Each number is 500 + 25 x the weight over the matrix's rms, rounded and kept within 0 to 999. Layers, rows and columns count from 0. Numbers have three digits each.

# layer 2 MLP up, 1920x320, rms 0.138, rows 275-447, columns 240-319
512520483502457485532493518524521526499506475501534505529520489562509525492450503472515515580522477475477513518480491483445505476545485502495475447449502430534457513522546526461487502533518515478435506514520522505502510506491512529530510466
465548522450490504479461493494513520497497517523522532514517484506490534494504534500478492521503506480491557479487517531511488492462475502510531503504489501484487482562486490487441469486545486478489451493514493525464509505487494493535485493
479497479489440479521453469467497489486505543530427519487508481491522487540544492519474468504471514529484520466501491490487530520516491529486501493534481482526494502484481447521477487495520459469514434540491519490482487520465522523507481489
519524453511505464517524524483510499497510479483476508504475534466494477476529481500513503514507475517527498484486507481513518483506494510511476493469501510499503514538505467529510511527517513506479493529492493440479516527499525486511523474
545520546478462532499480526507530531494493522480513502539516464512476510494527473498473483530527502498479481467518492496496479534478500535528513516504476547506493469459568518485461499498499485489526510486471482504457505507505515501482458507
483516524492512426486490498479497498461517481472481513497495514507461508474488498524471492530492478480510509533500523490498491530509477461546493469511456528546530519540481500522526499526509505489515541463491500527540528492496490528498539472
501485513497555498519480483499555516505533502462518493486519491490470517492460482533530513474526455514502477529538467504519527493454502475488502450512540491522551554513495473494484487498508494517513497524505523482488517457489482502495498509
478484486485518477559526508487497500479465489526514495479500481468533508486499528510495479481489465508471517501487506475454487503542542542477516513527518488510494530525488467502507517517481533479501469492483507485511482502469502523497518460
525533482518490469514491457501483531502529470440496476482508505515530561513485500521524494532474513507503497526502521520500556480483474502490529488489518493489506514483502506513472498485486497481523548517535528469523490503459513505468485478
435489501505508465531448509533499498488549493526502500487497477517492508512511502503457519536504502515500495459500527495525521497478480511494512490508473463545547518486503491485494488495524497521532492547539483515495541501499477513500516497
491517504501506476485475498501550509550550494460482524511494496452507457511545502520454471466517466505516501533493506513486506521476511495495501496515479493525527498524464519514472506523503515499500496505516468493494490498494537522511536516
521462538503441517491528490496500509475494513529496520559476486504534534493528533539552498471520502486492509524454524500513491480470486509517488506472532498490479495559509524487493483521483478471509473489532527530535503485506477526538526506
507544458470494493525493513513521491529494493515539512509517495537502491386541480489494518518479501469503529466548532520502519457492492494509533472471494530488482502515529491499538502496502441465475518464485480491490501476528494536515494521
511510532462490526505466536512520514491460491495463458513471490528492491530476539516524518511548486509502504490532459471509488446492506507497519527443507452479503471518491516509475491472497533494477540472532501497477501509465471503538528517
487507493508507510520495489504502502509498485523494454543516522502561506493501511465506528495515498521517553471493484548487480472477482506514528473514555487553499501493473452493508488454492464466508499489491487501476466521496488503503505488
519460517532487493487530463420487509459506430499503491504467519503491468513551551513480501445483479471462501531512515506478485536513521493488481548528492474458518509482503452481469542485539513493481482553468533412488500539532492492510512491
478548485457496483518484514545499531448460472571544492473483500514483530512520507514545525498502489510532511481490520495481493542511476479531563486498495512532481551541546491444574491485475519499498536466481518511557465541540550482556464437
474497501481528492498532519509528454486500485494457527474541505510509469514478552488491506487506482506553478481498486546507547487537475508531486474491507506466489496494484525497503499475466487480469520548509496480519479494506497525527489481
478501546489548479512520480496481524480528501468525502479530529479509517524492491516495504499487495500542508469502488487485474522531505508504524540468490516497533490455510497490494464473498461501495490527482544475447505487501455500494510499
452524510497504530484507485484494474516500496481490523515521551511476478504510469487458491528437473520528508526515492443509525506537542493470478482480506512470476492540463491501459490487495551518506518536506499476463483469514496464462526481
472507486539504495448516524498450494499530494495484493499474503492531472449489487492527487467485521469485524492488478517469542499496478503493497478539475530537501526514497518502428477453476529494493506541491504487487497506483562519498532497
443472508456488493517491532531541510470508481435495550507546491496523495478523524511491521502490527499486496466534497520497527456489483543550530489510447506513463506533516536479477499519488532509473536503489527488465520457505473508506487576
479529483484508522468496517467526493488514501523485528510510512517489506484527547495442498481487516514497500494460482492529540502495542498511487550491534496501495489471477502475512509484463495489492549494516527518458480492515482502547491521
527497474522461477512461513516523522516469463486549502453512487470497489458460524539484507496465484508479482486462491511546482535532469478517540497550459493515497543507475473416565505466511533493520552478520506465495485507499525513527506475
495451450496437497558512513505538500504510491447528526467509503513479485479510503501501546483474502531507454472521543524482515510470529512535493495517480499467494555494534534517504500485512562495512516481536522467491507493517470531486476487
511500513514508512451510547478482475544503472470476544492461516505491500483507483510501502523500499502472507503513479507516495507505523530478501492527531471502511507518493470556487547521476534541515485528514482531460464524487511537493500512
487482449503480480484524469482487482485453505494451523483463501517498542498541528536476493471479452476513476466492493529536461494465499489505503498503435514479497514544512511491551506473461551514481533467496478545521524497526528565480501552
538449482566491481483513534518512458477522506523547479496512568528522514511454526554499506501504474504519469505544485521492490502521453546474478460507490472498458505481504486489512452537517502440520522480473516521463477536467472518533536512
514548524515479457511498495493501491526499526489459485510485516504503546495459500536513540525480491513473525475501511521475518509497486508467529448534511492445501525525520496461483462474480547487447462487496486484498514489511507508523506489
510486492510477506538454489554492532519499441531528506493476476521487527510504455496499497540516468536509556485520503486499515478508501517461484464469498494487485477528495484477524512494513496489513464495497516523501523514488520519460519527
536470481526460477529459470500514491480503505478508516504472505518467508484433539462536462487522495517489475504521459470433523500540488541488479523491455492502462531454523489495480513483523480530509445468521482511506489502506496498512465531
511511498528529516505480502479541528481529496460545449480439532496493518498502492499532506452475469505488468515544534548503528501533497471480521512572474494534496492497511478502478437522535498507545529476497484514498509495478527511515495484
497521496467485506464509510494510507546462531489524519552495523487515484494513518461502490478532466508505509526508491502477499500520505449492506490471514506478504520532484490536526515461479506481516503538496517528490490528522458467514551520
469522507516500491493504519506489555456499506496547492484536473521527513502499513468506520536506499521483456452500494505470518537483490484550482500503472469458536500489504474488523511517508524473453449443490482518524440456506508495492511515
512489454496509501526496489542475476495539456503530539490492500489484451519497499484492516505533484530495475500501513543523488486546526545470484500503582519514539507465534485457493476482491486474465487473448537482479491517525510548524522463
506484526500529487526515512459500546508482484472517477510523485499464501488476498452486535504496481499497524543478498526496486505449498501502499486475487507466497475529538498500515515509487499513501523507496524526539467493540476514502533463
451476472526521551513463553516523514469522493511464497484470505505478508480507491466458484498534479499472504466521501489479454468501551486514481522497468516503516523498495508533523528454488532538491487485479482501528484498492550501504479472
481481504515500517502506498470481483497480466506527487506478520504511485526492487492463517502481482476509485459492516507516500484497502476516489512565515506465520505508458544485531500501489466465522532507542487538488493488472522505523517512
465514493513462511505511488449508525480516476548468502508495484516484481503497493546506523486453468521538498510502484534510519492478526532527482472558458534503492491489474486533496500480529522514427502507508535481518486497459461506520503512
530482477506470457509490503536494482484532484486495538480474492539489507494466484486518540514509480515528495529505490501514544498510460472500558519507510489475434483500485525458475492474532523448516546451488501458506525519489506507486531475
513542473482491441494519522489474516487495515512494495490467525498499510515507511515480475481451479489509484480472511514501511486577459479529490538527519565522471564470501454489510501518505511509510494517466490496491510488491464507477489457
532530513468487527481527536471469491484477474500481458480519534507501495486493495496548492525531452532453488461499493538514497495502493480493491511487557509436485488457528476464530528459480513526467479476470506475471486501514546497511499441
561511461485498529501529483483462486527532515480513495496531482505473482531505514502492508498554495529477498516506516499478516486480489481494486484479509475497499508530504445538420522493500493453506507515491479537503445507454519499457518487
511490515531497469527507513487490497477481495508500510505484523486507509534515495512467504514496479497515494516522479484540505471469494528520521500509489485530493507470494465512507512502500484529455507485507459528521499489494453533477536522
505538530461531472493483506477501509478524483503516529446492528516499493461530518497483509526514490500482497517506497509468546547474433435482508484460507513517530487587475537532542496545428504516461483489505500501504503490480550520485511512
485542487462475511549524467458498503506508479509504488489520464453507493466499520535490529536513530492485515476502487512495486516504486522528490510513500513490478523510501468489485480460553473503514516479497492523504502476524523501501509484
472478510488476541480464479499507563519488504458498491500466516524498457484503502478496508483522502513507527537503499536511536491469509497499536500468467458489503464449529482506500500530488468496526516513554505476511563543451487493447487520
511479500527500465514506513515442508493486494529511483476508515488564505513508496528532447490542500505493498458476480536484508505460487511490521481447530475514524525530495477490475477489525473526511469500450490484497488506459478508482491442
509506530537478453467532502502472543470502504549508515516499487522498491532487467479485478513501463497499487505514493494538471510500465476472501482463462522435500509507521488507476523540496496480477477480541471546528474481529515476542494490
515479528538482471493491461494490519538548492497485516467474489539520484473464495476509498532510515488545485465528460517516508452449519516510484488508504488532491522458512492496492497553466494528457531503442481488462493525464496516527497487
454505491474463460487493519488540500503476532486481509504468488506470540468527496490494469483485521454483485474484497516490490449483481522499513510570480526552531491510464487516535502489508481478496505480475479477494501487474524524539489500
480495550477481497530528488500503548494539489462490499487508476469523506488505505493536517501511506499525514493507545528479517465448517518529505503509522479549493501475514540518525442530523544519509492509516529515521546498513475493553540465
574478492496505530512478509540518497478526510483466497527444508515523485512544477458468482505482469530489476518503504479534528493490521501496458479449563491498487493522505461487503486515514521493519491483474506522504499532516548506510481516
517572521452499480522503500485492534463525508522485530512459478496485421513513550553500496541510468509528517502472531501501511485521507500447516493518458513547533539519516534505486491492484538530522500508517492496510454474476521505529519523
506489502514534474475508513509501488532504477486523497494479522464555510484491458499553496482517466486517530539474528488504486495504477530471483490493523470512496475463483537500474518505529533477498506487471504493522508519463448538504517479
501495476484476501519454483501457500499492479486495482519520520547517480491533521541461473545481539494499538500494497466504470506460534493525514515547515515474539474557474534512494489544527522448473520519457526518489459458505488496536465513
468533471460440473522518459511504538491480492518499500506485479554516487517500533512489488515496485481504485463481495466540466497530541499550529510480479515512518522514534503522534507510504496490503528475534438497464527459515474515469511466
494478516495537498488497482497482497484520487484486494446483494485454487527481482450536502506519515487515554479458557499508503489476468531476513468484479555519515502523552484484503507440496477516477493480520534509470486514506484533446476529
468510518483463507472506523487501508507474480474477512545474514468502492546480502451541536481488503531500472485520477488521507513481546481506508432501487498489504454483532485513500526537503504486477532539504484484457527549521539505545534490
486572492511492463492503482530528524503490544478513443442496492478465511506484539561497500510473500497505465485493546514507496503507483478499511466463487491495525536510537498509496491449519473530483460495564493514522421529482535477493520496
501517491502479545502514506492520484533503505524486490497499525516489521494539519540495491479484462511489484500500497468492485492531491504498517503456495497524479513484504492516513482484521510513502517487487487527510498488496502526513490491
491525505496469472506502499471511528475505501518465483488471540507515507542513470524512502488492484511556507481475535438509485446496504513494528471521529493508492548471515484524487531477451484545513539524470474526498456507480516529516496524
487498485488484533523546482512543558468509527500442537526466505521493503501510503508505522497521479491483499466509510519517474500512504490515533505464493487482479454517509510536500523493480470518482473518553476503498531519502499542522487510
503488509500493498529491524518547469522531508508537501497500514532497484513518516501459480498491489516445481514486475499485451428529525492494522472515555468486493526489545499482503487506531486489497510535496453527457469522511501536507513495
499509476519473503523471521535497523460498500525512515493468512493472510466507485459453567440490476495512493474485520530422505492480507523519496507494480461505463524525502507470488570526522498473459516512509504537494498483474516577485523489
479537543509463535484509504542492501506488507485483492490506510526470540504528504528546489461485455506444477488421511478525507511511508478515486488512517479521468521509535516508502522483471506481520498536474476533488508554483499533521468478
475527512474510516552451514521504491528499451467542547485510498465531484475520526453514525492502497489521497465492503521493493504559498509499516522508497508513523521510480478511504478487520571527468465440496479489497484512511478504510527476
496471528502584507514485448537490464482495475537472509519473520502468577487521521494514522496490504472469480472532473485512451467527530487511511518492512484494504489519530482512512503488546498513520453515508469502468506511533486519502515511
455493484555453509513515497530505506458489513507498496507499507512479486530486500485532470522503461519552508539521537538463519538475513525458465452486479468528486487473537516494463519482510483516476477477485503481526477494479484515529522508
455529507466509507517467505497480497510482486463494486544518511498476496509511487505487523470554515481523446476521534500502552466504491534512493491502476472503505484479507478477474478525512511496464452521537501487458535519501536516551515487
544509496481468518480494507536531526509555485518529530498495466478516474467495486492515560502473455471503468513507502492530512505494515469512491509505542483514542476486495473506499501477499519483515504449505488519521515493490525506498506519
500462506534483460483508489538500514503459449518440500476489491525545549490532500565532493472531506553536519580460483480521486543476550555502479491503504487526534461483539459504481487490491534543482482509521477488485463515511499514518450480
500491477485514484489493472505505518525522485530508519429491493546488487476518481478477498504547495472484490516485478488502526463508475529535499482498526527518516502482461452493504485497497481498452514515530505526408524476462489500488476497
509451494528487562520509502512476461513478511522567540478507490498480524497507529495491514496535483522482514506533500481472512513493468513472512499570505499465492534495536497488514440499510448555515571516492514465507475518501525489517531541
474486476553485497478472512497542515506513464511495506497505468495446504428521489477537526527535484499495508480509490507513525485481482530517501504550514513474527522481490444508491501461479518529501560524526522489478520478487489501490455522
491536484524501489521476490468492476539492537481482529486491466474520463503464499491550448500473476454496483441519499517486482533481495518497460495478512513527467500535499518540498530514514497522472504488506458476482543501535528510502504513
557481470500479485490523481517546548520485496510543504471451542456494503495483500504486488510544467512519517547504481470483512498506516463493539517456432470530486484495530530529508543501533503518504483478517481535519505523496470510489504454
480466519520503512496545495478512480460503487473464453444482479507495492545495501494536485454515464509510455511488528498505507558501493507475542480576551531526491488444515506480490486521498479525550509490460539485518504518472511521484517448
483472492501454504503480504495518516460523463483529520486526535518473526505520511499490506515498513513490485503468527527489505508529474520492512482517533512504489492486508499489556497480482506513476526490515508498481484492479475518488458525
527528500503476503478499520534521505474534506446514531520491504544462477477487476508515548508484492512522453548513517525496526503507507514498502495468513509557480480449519493518493466516501509522497467532472510500529486500523504531490548489
486524546467508494529446545558527495524463475514510540482507514485500514488451523443485511530501499507479544423494550494488473521551526521487522528520518522502506534452550509495540475505521520483486506486516505459450473495523494542511483514
534485461529504492506503509510486490489509536500540504560479526491520480524554543504485491519516453504524493429490490500521505528508464489486516486493508486546479505511489523502540493497506522488534503480497479544492483514454509497466566480
556491557481502511512477499450540470469466484515504515505501454499514501548503518500502481548460479514502501477512506478512516494487486497506494510522494480499501501505503522487493543514480492536520507488456537509478520500461510469495498451
495503527494472494488526567498482467486477471488490482493517500495547507475473498509515503518503547524527443529511524508530481529481499506494532490508526560498535561491515521552488463489452490522488497479481485469520483491470485492495455495
484467495518512513487467491506537521469507448473469501508464498533496479528467514508553507445495502537502496478484525500521475503537468479461502450550476495510463484488537493469501514500517502499493479506503521544499497504453518508436503506
484479531475488498540479499522475485496462533467559483532494473498505465495469483494457471503499503507460491529527481513414507500487516520499463503521510496424482524477500508486459491518491523550497517471492476491480494525526500472492491538
522514504501530494553485449485547517490480467480501495529474476496503520483498508452533502492528512501490581542484446486518504517505525479460481549480491493506504496541480496512503491464513493497507507490479480507484503487517515503503498551
428508510530464424482467482514518498459461494557483506511490487479465488486460513530526529489501519494523481507523548511507486506502489456494495510554470488491510505517510543468506475510526507511489469467502494502519520526506500522482521489
499481499509437462500474495458479505486469465516500492487503501515494468528533508438502523485505487525503502497523482518547464507507499526491511492508482519507529490496512488484482529526506479526489517492500524514505495541501448498524495487
496532514482447480519478486506477517532523503484512498464475493477501510549474530486504503492521489485538515509507493481472514533450509473509493493493466481520504509471557500555494501525498531539494498506527475518514465517485500488447490482
475476491544552540511463515466500451514421505429494507491548515534509487493489488532491496513518455536528490486519473536489486507526517514475530481543491484489498552435467488500511529515482535486487535493492455483513502471489527514470497491
516555483537520483447503539459549502484483492540511506456493518492457532484496514514492468524506525515430491512507511531509485473502509509525527551461508485484496509519515498490488470459511488540514538472485497476443473503520497481446448523
525457502481455473498497525517461520523504469547491483511489475531475520513483488480472501526498533493511489487490499504508505551480481491506489490477484567470518503548537496461498505539507527503481482478462478535510483495476505496511486487
491508522534486499504463509554518481522489464472527478442488548496504484472502532500501463531472479504509501512512493502469518465513513496468480506499496516497526520438472541507507498454533521461492482491545506484506479498498506528508482500
495509518514518439529474472516511482513503449513517543455547495498500505459501494521481542511499521502475496481504480493490513516517484532513498515459533486508526484476485479473502453472541483501514473494440481542503537533503475506465488463
488469527473499473554461530480512522490503570513521514505514526483498510477500492517485513511525477515495481497475494499542513504460496495511484510518494526497505553464496494480534487518521497463480486491429468502505494476465461541513431504
519500521495515530494495483490493446494577480485532464528483463504543472526556473515513454496499469495535509486476483476520497490486484499490504450486565498484474529540470490487452466493508518524486479508478528486498473499492471465481516499
474471486460476510524542496487504484485508490491480505492500443485481507438493545564513469523495458508516459485521489490497502526493498493478522490448473476496498516521532483509518475525534498488480490512497487540532542474492529523502481476
483493495516494446532494460520516498469495454467445499504495500550494514491524509481516507488521481517524477476446525543472488526489487486474519530454492502522499525520526505473541485507460563506477483440525491486530467501484487507553509504
477536542516525501469499509482488498552508515494504503467454462535496477512478519495498472496510530484474503488474495447499468467432480511490515506435474544469520481510515495495495490510462539479461532508537509476504507505473511476529463522
517489521504515499518517464530471522490490486522484506446547539495532474511520513573501485495489482536459507499495510467492504510511499494472489484486523479520491543506513497490478490452511475513509530515476462494473470517447498491489497478
445548498520491460531470516517471542462528477450516514514419488494488513505541483486496505495469465458505510480488508533507506496517517478484507492477486448506538509465487473497492504519471556477496457532510489508501537440498467521477456481
449487497483464509500507485550490486479501531526506527479504488546488486474516502523501566478511512534530447483495514485518472550533508495491556496509466497492524484490499484520529472486453487526501476486529519482497546521460451509483506532
496526535523545511481528486502482495508477464498463488530459503496501481508477465496500512496516489538463493480497495494556486491502499461506545506448478512509555491508515506521520506506532496505501508546530488508520467455479485513483497479
508508485525522529477511477481483503470482467453483460508460506500492509469476499488553490520486450507456499495487538544501517501493545461509476461487460491456527458516499491506519527495489471526427507490447535500497476502508488472532475491
462477488540457447535494533499491533504471512484456500462461484511526478460488554510512498510470473504473479464520505551438478513523493475512522529532533512496504487503501495467535525530477540482523485495521502516487518445526510478468488488
516503522474483510524475520473484517493514503529478507476476521494504511496507496526498510497488505524500515508519534481503502506502497525472525487464457494519473512499504518485488507504497510512484488513491487510495505515519483513483511497
451494531508538468517515483487490536501474481464486520474528482508439498494535523481555540552478517546519503501491544515505511574480499498496540448455506495521511525499525491527507455476497501501467475497505515493512531476533502531518483509
478486466527509477514511521480473442491512479526529530489507496507482508444508514512483514476523523479487520483545520547497504484491507553504500511547497530484425527448512479475472543536493495519483531510535502505529512491468552511505475546
495544484468516496476522467509473514506535515509515527467464505471534508471486498518534525479500464510517498491535502481470496525497498535539463507548468487545526502439492481517542503501510476473511476485450519487490486480522490478503518554
518503513497469486507535525507477479523553511506479480494461452469522493520478527520500509492506543491480469474502476522506506487441479508522493530525515545480498513518509507478475501470517522494521484476484528524510485508479469503500432515
475523510517493497500528526511496508486531464497482485539529467491509455533506486518513472484447456481513501479465507501495499491472501488500523524572489482500492452513487481479531480489571502494526550495541511555532515498490504504494490501
513498479495475480523454490473506492474497460510531504483496515495493511537496530506512487528506486522494530524517501510518516548526515470506525520485531510483497520483476445466505497483511530523528475520478483511508517541473515553497516526
502503517503533461530485526533525499491495472513499509538492472494517527537496508534481535514499492433509517495468517488492511499498504484513518514489532466510495493494485477472487529528496544463518517495472524545448461536476479461511537535
516543510508514519469524492481498492484503483494508518516524509488490515506513478491508457513494483521546527524503503493533523536467506473477526485493471523489480535514501512494496524497494518486472512519540516488519486518501511497449498451
509505485499526477499539508507505472526503483508480529501486489517506476467525474507483480480488500512512475465479549511519539505512498505492480468473481506517520500482512531503510502527512504514479502554538511493503490474519487504464515467
482507472515488489512489537465467540524445466481499494510494497496470479502478506482513492477504473514506498480476495490462502493496530520458481489521493514533498489466492469483531513498470470513513479492472432485505474476521535510507533526
514515489496514536515529516507483510507529475496490451518501503539452505468509509535519484485492484510513445501491521520541507480505494498473491476487491503505504486499481555523488518499516516463491464521498525509514508491487525501471521484
469539515484493503491499457455469522499501604529475476444446562527511500467513504515500451524480475477476501452446519520458471488475501521488482514476539531500495515549497457514478515505479503468479489493504448519530492459479548527529477514
444520501502517488519486484516493524519468495484503475509538490499510533456473513502524475499512461536467504535453485521478508543492523520502502479542481513547461515509484542456511512503493485466504469476476516535453510504502499516491480495
506504525516500513498465510475496498533501526487500493507487530520492496531450484528519518496513498524486519469480520494530486501502512481513537502438518536500498516517485478528507508492517488513491490540533513478496495534480477478487465507
485491498487489462533473487564477520473503496484524518480472500521496519478513513494489536505519538482495501519538450487477500483511515536503518524521448533529515460534491488529487450522462506473476460493476480492495475489538511533506493519
483461517479468469512511510490509473496519508535465519496494476493529501484529448534506471510537491511501494513462524525512550489448504523486550529495549551507512510497507501503457500495521442478529467467502480476476462518534507552501488485
490533501461508486516487508497449452451501473522486493514505523499515459521480485551487516504530456503520496526475516492517529512450521441483489550506472501519502492511489522502481508528534491481447490493512521518478484470539494523490483474
516492495472474491482477481528487508482495495487516532487450502505480514511487499475454506555498509484497477513486485512481524506498476487489517506532502499461530483496545500504488486441527517517472514499510534534514534526515482496478504528
487491482533480456565505491530497482509498460519531482495522455487502492510566479440494525527538525537491552451475482486519495532513534505486568543497484506487512512512512528502519510479552510491519494483490493479494474489511461510533539477
498518529497501467431471492456524461476502506493515497497464557530518518506496495553528504474489518514483539500520489481448466487537510519465514499513465467542488514496539519478509516484479569523488523495437559536470503501536494493532552513
504498451495468518523494481508508466490472490518506526507525477526505500491516531525505487520514477502529493525515511478480487534494482528487509486525496497543511514515500469534545465534507524515524472514496488457497498498483490529487529469
538509484537519461499520461504493531475532477456505505518515515503510518505489463504526496514487518509491533492471507502533491439514519523495512545507526527494548506525492499522528542517500517477521546488457520490513502511529488536484509481
529511451499479494543526500490517504486488547493526488484521493533526536528522515513502503478510529504487515532462457504466505550511493521480469485541466455512508478498495510509522476542488494530519523423478504531489536514502513488531521556
427477466528484522465487500526495495475479524504463513475481494544486548489546498508471486485517509479542470500552498501489517542513526526475504486530503531491519503486560497449503537545487488502498497496520470530477446496517533505448546503
518531489546509505487473484514484474497505471496523502571498517535510510510502471539525524515479483507540475446517546496517515509490493506495508487518502540506469501453496495535467488501528534516489526522535528479510477514496500519541539482
497514510515521506508477493517457475560516519470511507501470533504508511503457495478531495480534488481496474500506502479500468506519484479492509479474535494489482482511516498535507479465513497469523476513505500515508496540520516488474520493
526494520476459482523469525441515531500472489506528546462477517479495523480503479509493531508510453518488527481492482500515502509504541477454478520474535513509521533479471499524495504490547465528496515499504453467484471494536498502501443495
490498531501474499469535476540486512486481497441501480502511538499473489502540474536472553478504523538511447439480510521486503513526476483495534483477504510516453497516526459482522486519476597469490485500526474521520483496502503446470512533
479485503500486490497502437494522465468525467477437488508478515447511582516500474499504545500480500484480519490560517546513488469542523489551522490476504467478482550466487441498474484529535523456487521479498497495506487488492475493494501581
524474484490504500504474479474508501485519465491513443444515504512491529485452522475529514501495519517487514479503483533499504443468460546519517455448483462477476481517518554440518498502518496469465500504518483493533506520482505488489533475
482542502543503530463517501476485532483488506483490527490483507511536501521500519478513507441515479551505489532473504505522473524505499486512502428517497480528500498484484507511475482442513486491516547491513499483481505519533544538500537483
462491466517495486516488510533467527471474505496478456477490544507460524477486511514505490487474470514494576508499518488455537526517460508444536529509490462469498499488476462518533523496525501474474492477524478456514484440510501496497483500
486517556487514465479466513468530489511494517452525461479501492513474518514481510502490488503496470479455504496502489533507510502501521506448501508525504482449506444476504494477524539484506571462487541517479530527501518534540517464484464492
487493513510479477531508495443482556543483523507508490474502508519437490511530508510506534517522503446560471513586558527521498473520518526464463510507469513490487495496544476522488487489510494520468537538498468489493494490527480527511513459
468473523449532495535507456520495427516526447446528504497524447535478466527508499461510530518526508513481496500511508511518500485537513510481484479513538526492517472460509462487495496502525505506508492513496507507498518470515421505495479471
474514526526456530520511510478516495528468538501479478433461542549480443515502532524525524490485525494467517485447513547501486530535499493485527493469493499501512519460514464478524520498531450505505437497502513523475495544528496491512502498
483510500500519514497444466478491459486472522519480478461506507494486464485472504507427451504518490524486523515523524478490466507547534482431488495483541495533492527530509501489501507543477511480473555526485505472519477532512534473478485496
464506486503466500472563490499481512486531533462502515488520488461506501541496491550548500475491479536524518470515492508513492529505510509530476515489512523484495481498533510519487497486529485464519495513512480477512458475511542545507478561
468543479505450481546513522497505553511501487490517538449486520497510485486492451485451500519531455478487514461547475475504467501530504483524535533506495487542519499497461494497546510475507499449527490499485510567486497494479511510544494477
478513452556481489521450546534486458490488509509501462511483498515511454491482548494489559527492501532509489518503532517492492520508478477519500494503527491441477507485523524446489506503515520497494480524523500491532487481529494467525504515
489478493464495530507508461541514508419507505525512492506466496492513528486505532535488493502506495462465450488550457478539470465500519532536488462500502578493513509502482503519515512541530502501493510451499480524533535470511492503515477528
504484526509438525473477460514492496528529488495485460476474520524555517523527549484491484491556529454471524467454450498463522510493492481486524477484527520524490487465492507511529479501502452482494501503500456505482504516511496461520466556
516527476497496504519526485513514505495518490470513488471552485472463485492519504489457514549526451498508515455531463537459466508521506521499498442501532556448532493515491509512548487473458473511488474497496531455520509474525525493524503495
523512485496523486521475506479501540470506513508475523428558517502453524534523511493528484479539498492506489501497560467520511499459475532464555506492471560487492537458539459527479502468463514516503520478462494457530481523479533457488501472
498423473503540489544519459492525541501484516480525495502483507463486493489504513485526510512526482525517514467479450562514545539478463486503490484498527488473555504517534488510486534474502565510497453518500480477498484485507504517515564486
481509496532436482487505512496517465492521519497487506527506504543456471511526507487510479506510473506495490452506522539514472510534478455503545519481473527497505484499558519552519473448499529482485495472510495519502479487508468478490516463
471475538500524487540475525458525493510505458433546480492540457473502484488522487488495530503497463469493515508483461502511507527492487522500473489507506485512577465509500514488486524512482487533465495557505474544499466546472493507500528483
499477508531525511487480492505499521505508501536516469497477483483482488505518504455477495518470516484471527483542481499472513519500529529484492484490487465535464538502506466543446523533517519498495499518494522517536483523468527483513515539
482493522483498495514477513491467502480508492475488469487486507506518524502510507535492522502475498502488525490531489533502499507514491554487530507481498500503496471516520496477516494490530540523486528510519510547479532542528457497481504465
505497492460470504475492513506510438464490504484481514460487516497477480496511503504503517533531487523480532489511519514525427488519512475477543501537506490486491539484538435519506501521530526520479494588524469491496522531532472524514489462
505508501524475473565500521514500508473486530514530485514520472465486509518504541484474463459527497454449471500532473506476610525502497502485476506521516467491496501492525520502498462500532504487494456507482496429481469538523472531533556491
456470506488484481548496498492497516474500496503556529506529491520503484472507536479473519518443476467503517518516513484470511474499503524489510487523490474473471543519480511495498509475462554485527494489545445529492508538524474499476503506
518477534533526468509497511515514524500508482468477485475480488507498544524519512470477485469501467505466534504474513478472501493503542498475481473451496492520513497509450481510428507477503510476486509538508523537496482483455512476470498510
515527510514491495482522461493473526464479544550470518512479488510517519512497501536533478509517479499456516485447546545508515517513493440505487491517523529461539483511520496496523533518496474525501491514475528495491440523497473477501422469
503525509469531456526525504524508481467463512510498521458495501499486492451481489493512469495510488490501542495536501476482504497500481474488537490468532506535478501498550456491504544512495515515503489507491507492454494500485508468494487540
494554492504446492516507522490544501482531465532500552525478486472519521484491515499472519531528494517455482487481484513515505494506520535547519503493500479511458569510493518473507487460488505524502515491463445498498459502507499506533517480
558508460489556506479493502501497542513530476460483552461476506494503517519464479495525511509538470530504507516457503472470516543531527488464513526453463562546545529502512501509514459539479554534526498518521528469475458504468539573487518498
495546538478507514501532510503513512502514497516512478525514498528440507497535487504469540517520484477478473491509554510482507456485502495499514501469504514494541485479507500488540490461521516496487486501496460544541467534505498521524532507
505485511492482506496502484542502486464472451449502464492486512541479485505484516506524500533500519508485439497500474531497516486529472493496549516502506555471515450456490498506467504461483555502484502462487515471530502493504496515481489498
526520458531479515541495500478528478534492453488514503538513494434492493495505492476485496492526468510487528468509498526534525501505522500480478525508516521515537502491517486461486498486520465486494529519495495479492478514484546530507515475
529473484453476510508573499501485518467487504528466534476476498474510484507507535503493519575494474513516453475479497456500481574483478502491499495479528506502505477485544501456552532516536473498495491519492477537514500468500488536466527534
513506522489514454509503491536508476451498507508474468502527419488465514527527526517455500480487526474520453438490509521472479506525529483520549522478485488471518470513530570467499536471532467518492495479520510507533487497505508513505541495
518503486497485497522516445491553526473527488521481499501493501493477523510528532506524535519517479508495487513496484508525522491482518506455542480458503464532544506540500534513442499489503502462540466502463443527500509517467491496528508482
534513532506470488512506526491487474489497467559532461537507487489507509551545491489528506547511495454500459461462484459466503501504520530461483475565507518502513502526485479483508466501448542486521495500508486423469485516482463470564532485
486532529521513457468525494490468532493489504520451512453471495554510492485526484516522478552468494495498513505522499549497481491491504529490500455480552504479507481462489506497449503494521496478470478489481498516523470492500532507510460473
430459519513435450483491489502529509505513470479455495503502512534518526513489533500520483493502501528527511462492493512459501515460551508459518479512446479510476513462531481509515495513520540503476472484517451518510496499502480493522521449